Each number is 128 + 32 x the weight over the matrix's rms, rounded and kept within 0 to 255. Layers, rows and columns count from 0. Numbers have three digits each.

# down: layer 4 MLP down (transposed), 512x128, rms 0.0741, rows 11-35, columns 0-127
# up: layer 4 MLP up, 512x128, rms 0.0738, rows 12-35, columns 0-127
down11:151158140154157138152163132137196123136073103114148123151188136117170139113224147167111130104124137137109094176147140105132165165077168100139139106083069125126109118196163150139152143143083164149156175125084086099102172147120129123111110132184124092112102145122108108108123129105033097117175112139170157152159129090148190115097082141157160153085112097175089162187137142187143103114148
up12:136086098165079169187136133112124190130153142170118201109158109129124142083141171062153079080115144133083139131131106179140129079132143160103114160129090142133111141101145137166136087135123115175133101138163163145151104174104113105158118120118168125151139136123058155159102087140088114090174125132151119069173085145056114134074168070113137166148130095131104081103092099092059095125168
down12:101125166107127158143157088104164109139098128135171122112125137083115076128141157133172138095165125138165109099109074106147149115109070172159141156123067105093121102158133140062091171156173167090156145090080116101138168071046112160122128146148151160169093116125118120114150112072148106094098105160139126117121064153198130126168138168086101114128098145091107085133127154136172127142104
up13:131125184155125133148126122175181116105159157162149181141164149134085156150086135146114154095140116176117079151175110109160091138148107127065136071155186158167093110131164106136059115148193058150132119064074104116111133143085124096124146095136136140212075077166102116084129122141121220136143178092106136105090176115077111150109187076145132126147123135218086062092063141120120083121121
down13:102137051106140196163126135135032134105057105098096104132087119185154156137097100172096137143126148097115136163118179213087116091158107095101143168167121123084133144088128120132120154145212094154106152114150134124134152064079153145080079142155122097112075151065132133151121132110109131138154140162118095097160103161096200065136149135157157171106122173072148192121106157135142181151197
up14:093091141132132157150163194144138111119112115178164123112126088130075091069113192148156131107131137134124081121148136157138104137147090138124104116137144124119116107106111092150177082165142108130138058073118107130109125115182125058111050169137091148128153123168152102120193095097098182089130158154148148145170128095149142131142142118162172096163159140148164149160153053151165057179145
down14:189151176154110203136147086138119198152162175142100156094130093149136112104121135146138111176126151171111137095100044142082152130118177174163105062093110086150161104124164079096127157156087124141164125142101110102059143096146195136173152132193121141124161153145111120108197142130177113129108077098118092111141160126136164135106139124111153094152140094067188098148116192083119188092110
up15:099165142143094104108128105139085058082194084140134141092152134099194126116221111151121118149120103091125122151118110095173153100156081063097104106118104096125125131159135144085092115092122141101158115164139182084109116136108110093074150113102102098123176063181149120116142134146153093114140142102156133104059111129077106036160111104126140100131159154136112148104203131077125154164147
down15:137119165128111162140112205130179142124134141122127159140153154148121132143131151143103134138128085104133141110164155178081115127124230182086121100073129181147106185107124066130111159145147162152161062107128080158117143167146128068143212097131132111163082126094078127116135104132114138087113142107142137126180111169120102160147130120157089090128132147162144150103105080084110066142057
up16:124103110145123114154059141164120166173132119132149126083112090166091137098115128082101192119112142090173145109125136121151092125137125142083079200105135090102195068125125149170109116104126060113161072135135103103147089128109145122174121180139136128117094142110101131107147132160130142077133117089082122106140114123141109149167125097114136168164100109136112175139107158128144150079093
down16:073159135148140105115151156058153136055089095188099147155152091161125095200095173134165107081143129127115055115135131126094102132086135085129124064133166096133070151109127065115154163156095158111107154125139134081147124090184098083113132108130126114164126134126105102086100113100109149096110099144116140147148100131074140125120120201151100069097172162068136148134106191079097116157127
up17:125212147145145108135109147097134117107083077122103071119139079129124181168167108151192130055160093120094146143114155143178112130078177092089120095231151099188164127101140112112183144066141137120099122145116151084133169127082146101179093079112154153128123171155158156082160103129091117122122140166079187033097141074142145123162149144127140147067124178167096120109090140146154087111087
down17:139145154136138120163103144125110124160126115104096152136149194134153108137112182084185120172097094097099162123101093080127138084087166126179180137105100093156104081129163135112098086109130109118128087110115137156162114086086166128144087077136103158210142119076119105129157111092113119248085105162067141151141171128120060150088098102062182118154048173125185168112155123007120179121110
up18:090193146108158099116177086103155130133122083102189179100153147124108117151119135174156103122121131173152110112107084107109153129134128107066107073122086147127106146143133134140118078148103150128112151142098095192118147094186119101125134109120045116143107123114141173142071119123079162084111077100120090157176181143116144085092147145187161117093189126149167173112073122156087109077077
down18:096145129149138127136173151135122123118092126106096146166151085109165118105068115107160132135132171120125111128102096109108161213145059162196173139086160130079144156120183153160155112101100138141168136126118096141165138105123136143113133112145163120081124109151075126070160113146154141105134127143134098119130126176171098169130137115123114121199122106091104135093155093141108162188096
up19:111160158155128095156169106103147097128161121087118168148113102185131166163181076082099119188104157146093081128096100124155141143164186165130101087146139129121149151106106142106084129128123088151161123159133126082117123072092102189154152149038133146098128181154107134104061101122120148111155082106152141110090070172144133071008124094119170137198150092149156128091114175092140064115182
down19:125068060141161172155080111108082132115108138159150078169140094150186139087141173064158137117116156179117122084092147064104163115133091136127135141075095132142112129120144083114160201134172120138131055129078136095147102204129090089125154090149132137137168161158143131100153162140192183115086109151153123106121105060162109151148146080164095086155101138099138172145116114135138106145135
up20:122179106152141077117144133209140157106078082126151143097109153131107167154087157083153138096145136129070145077196124056086138135128154127075161150144080107076132102130142142098077097113138101151106148105106144156133170140131122139177101120109128139166138155110116138135148133153112148219108140163125109118154122111078154111149103160160093064179170110131035121079161117129119133150179
down20:195182084122096129097141153071153072135136120116114112175115072088115084155089177153128097120153104173113099167098136091092153133144091150172118089143125146136108159125071105142192179108109170144110104153136086121175104168159084165130158201097142126152101075127070135147150148162083049152131090096125101109171131146130143120021099122125137109115152086159113130064111110157096160112063
up21:159116172105117158066157131095164103118169115099097183120089128100152165171169152158143081106123145167102157118093130130112108149146110114104058164125049108109109103052184127117136127125175133143080133089094102134129094101096109161132137108086129106129093113094121147092098159159147100076119155128100111098156117124136166119118121142122144141112160115101104120092069094122115160073058
down21:139140131134140090164148111158117124140102159145156132123134137153153160162114131096123143110108133141176092081170137111086141090134103176118202130125170083193137181193101127110128154142118132125147128098133132179145124118153169120154189124143168160119159136129122129122126138152126144105109104080083147118109172158122110134126155135131148129067138093093151110121108145163164118148132
up22:101110188152112071094132131070151104148115170115197114131191156162142055118125140171166119165091097179115141106084090065079127116135179128094102118114081105119132158117103169123161150156164136122092145082194117149134099123151137063083118132130111080165111153145101103104150146143092085108137109120174137122164152114214229091159138074156140140186123109135153103170054163118129094111078
down22:150116119129131143181100105143120133184130130121082121106116068110127182072171166089102151101069149094149166161200087081195160161151059160172123108167138098094117069176164119054109156149160122171097032176080138085097104152126147221121125123098088149140102093124100175197169089119100118122153097104155096114124166116126155107112144135065136116091103071077116099147165050105107108109090
up23:124137146149158112070123158048125103090128109095161129089019106085094144097145086099122119105126119168090117173124095154188155094118142129162107116156150189099136108102123087111130116117147158094126152183162067101123121154115080134114137099129094082171115167079112118119144124104125157112104112125175119168169177064124127075164138113115145164122135073152098130124130144085203106112120
down23:153191162079138149153109087144146105148130108158078132171211164146130127112107148078101098129124107118099145091144098119143126142140135114168119110108139129160106089101080126157124081117115120145175134147105189163119140125059089133142087105142124186111144122117166123152110155126143090136139126118198118124104093161160140166161118104115114131109136162141163114099144107191152141122126
up24:133149092106185203072139171115123123166062138135116123113123144058132110164093105047189089167100106132089132129095136133171153137095117093121145112125143136121153094146171137098149074068149143081135089123047168106104106111101163119209182154155181109160115150144061109110125084081139110145116136205114125206115108144057111104163130169104135153128144124125103071172120110157127072067137
down24:139157089122116126120105087138171093192153157136035118117117110134121182068083100146117100127128096138148147101154118110142145066069133099113141121143130160151067107102107102140141072119104068203109085086171119139146141155116095151109097077152108143146131111101155140107108120074115121196195091161168136132177141116084206156139080142172115088166134106146115129152132143203143147138093
up25:082186154167069122128116045105134133118049114117126152139183138107119180196166131100131158106126154125109127110126168165111118151175123094153089117126130111093121113135100137127182201146117157121063145171125124126114107124167065187096173091140155130151076102134123125096129118130157148154122103081209148129144085083118166142180142155165149140136110103109164106193123116095157171136132
down25:142149112139136123132226117142150115173188179089103155135115135133094084121163166157191155144161170096112089097143147155148107076144124122097100188133124123169091162197146127171090115153188140147167133079098147097146153179083122170122099135101090112099180120221115131094160120102099154085134106133123074131223125156095168221128074115113154108169154123122111126087094166081157079136101
up26:184118152073144108125120117122164076122080178132102148163144144148104139118099144134076097122119110109078150135176145106111138143102107167135140072130149181125126084189089056144133112121119113106073068102141207094098186158141126086136120116123132119165119151178106189135155136137155180147139159191118101186101154125176129141174155169184120099192107091130113177152130119168129146104112
down26:110098121132124080124103092175101150122113081105058156095163151130089168122122097109096113172148129147141106128136121117115129137179147158120164075098109134124168142096198075129081089123109120148121159176162045089156098099178139137134079101096095097159103143158083124186120141076137180124131141099096156112100162133164113075105113088148116107127070161126171068080149154153089148108164
up27:092129110146146169154149107132154141108088152161160182057109120190070143112080148120096117088103135115128116153151169102155098150108158207155157210139112172124119130143129218111105096153163169071094061121083168143076136074085118128153172123101137114143162178077076120106107087100128167137074120105097191132138128078155134122156148148089178149115109090103033102157084152118169190130138
down27:095168104163081097080155179133156149062169136124166179088164091102063182227143123181077080106078093150096162118094119089075180121102088148155138192111136116073082152124133123107143094187160093117071162081151203134128133144113159086152118131123140142131147093127121105139153186155093114092148127114170156124133117113162140116121085130102135093171162101088165104183120122217089034113105
up28:215138076149145162185159154133163103097128124131084180143182163135110112095096144096095101104072210102123082143125136089118105097179130118057125130144182146183130117164178144114109099151159125100083122196154137138135167123132127116132067119144107100160092114124134073172123130125108156155142201136155083073082107081092119117137166071122135118108153136141202116179100083095082122152083
down28:061138151126105109048135131140121175107084077119170122162104132159148133233160120082133132109148089114145195158184091183039150187046128127186123109039143141076166135190098175152148142103165083152130119154097091126105080143230160081064158101120152151156105151142149134100192075161177088076144056096053129168108089194078109187079115138097125123093143139102162095116181170175169151094093
up29:152148060138100115147185096132088106097177137133131137077153129092178098138174193122114093164113160160158155089138154153113090086115101182221111183144080116072097100106143168153118096125078167162142157145142151151153070034096152093091113138135094141113156140131087119152199121109159103105081144122130097118180146137154113091128063200155097113134122186144137150137085135200147166091158
down29:142116170107099143175091130128195084177086154119130162181147107139142201156114139111125123139079124115108128117112129157161106173046124092109099063111158131149145136118150142102147100144190209127101132134099101119092142173121110127147170075151179119101077189180181052121064138114152108121181097155109145172116120124043126136125104096093207171110119093171145128076130110103188089159099
up30:138150174163141100108082139168055109101134095081127112141171150107058151107172135166128167189123143124148134166157196098126102130081136097160130105152062140141146182064127163158158083148120154124176080133203124143110083122147104127096080108089157112074129139127150079124124126125133159109094182159121155081114127115114148132088142095129150140112153073115179161126094106131086141164119
down30:172116071159130135151120178177149137136136162099168150112150132107187105129127155093147168137160184131113077130124143147123086095110132094085181091159113122131080124169165168131116178148088172152098081078122122114154130135158143123122174071151173105134117148179149148190124152101150134172149072094160071236107145128186115190163162142136154160138053127130147042214179174096111100173158
up31:122102133117155145143121053159142176135111113146072165074246160098164118131191182089167134118109174079151102088081135108137146195172112163126076146107122198148110125156122086146172130112094124095139142145051123133111122135136153129090117057130105124207130119125153083127131148115121086184163105170133122128124143119152128147114149114099136119109146115103082148086148114166119152148163
down31:133088115116130129138144138132095154167130134107120132169082127106134106120146104117099149093153088138150181165195163159131081068120107097098129149162094152141149155192133126068157099133180142125099143112175138060094155105135055120121139151086118097095086118156072118107118075097113118092112080140094165128176102151133118110132122135077076140107134140154114134122097130136141093151161
up32:104138138149104111133218144132098124117159074105185192154120068141127173078132150074055144122126131153075132116139144130113151115122112142163176131205129101142109119138105175222082121187135130115086164166087179144122051117137149091114137125115163132124160151131127124097126117083127129125105143149116139112110081107102144168064130169106173154136108166146151111111174126116122097113212
down32:103062154109171115148088147115120100098068137089069093149163120107134113130186166141096097111175080104145129167091145103142157145102108156120173147094110100101084135098140157126061153125136102129177172121109186130126197169169150140128161070134069104165116166109122115076120107168172172093139157077081044095096093115148149124183131094184139079151135131059089151134181173120106106157148
up33:182080134152133129161062126107111090115088120127147176175128104127107150189078132122117133107139177184141069121207171188080128169115146104077117119197161087088128078080093149140118111121111156151132125149170156200105178129122174077170122108077096095122108125106140129129062124114140114107083128095149149083086130098131089103159163129177143154086174137098129106132161125084145098116102
down33:126107101123105183092123106100176124098082184135088177113146135101131110047135156088104158079101155111167133129079124094136123084112105157110139106165144109117135151164206076105096174144073163158071063172125152103108114133088117128069162186168136124160120136184148136186092165158102141176122127146148224169122116141189147101169125152120099041145184130109098111178114165069107138140104
up34:073081110136128139123151092143053095146065149101142149141116151152140086087122101153138128077170109103100119128142074139181206121109144141139126113181143184113137116180153156181175183111173132075160203103116121155131145112171156088168137144075101129135163071082097152175129182104104129120155133103152136197109147145118122065092132149139083129109131155160078128146077149094169139117099
down34:136142139132179131110116114071135124172168147122126132129091137122169119075104158143168152129104118136136178088107146172122064096152161112080122163130106144128144123147127109125157122099094143087106094161125134144118128134133124148105140094135126086107120186202145093086136107137063106164143175088089109109144104131144143133093144123080122109081086108117061109133061113108093117166156
up35:112115019176105082139174101096176206091082133171066186131112108138051096151138125086168176149106143135092116111172136102117104165146164070195153146139052146151221131135119156141146057083171107156105131126103147207106147114152155061113178123113147122096134091098130126140110144157088198098124132134181145071098048113132150177154096147113148087151142068124152164106128154109095045131062
down35:128102176166060126127160220110156102108127185197189175109126063154150186107195109142103080062090092133078146103164148170127024128088137150167127150124055089052084153207085152116152115035126165161122151048147136107134175180161117065085210129125120084167113049159157144126186168138143210156090089173145161142153205024141117157073149175185124115093096131053168159113179106190155127066089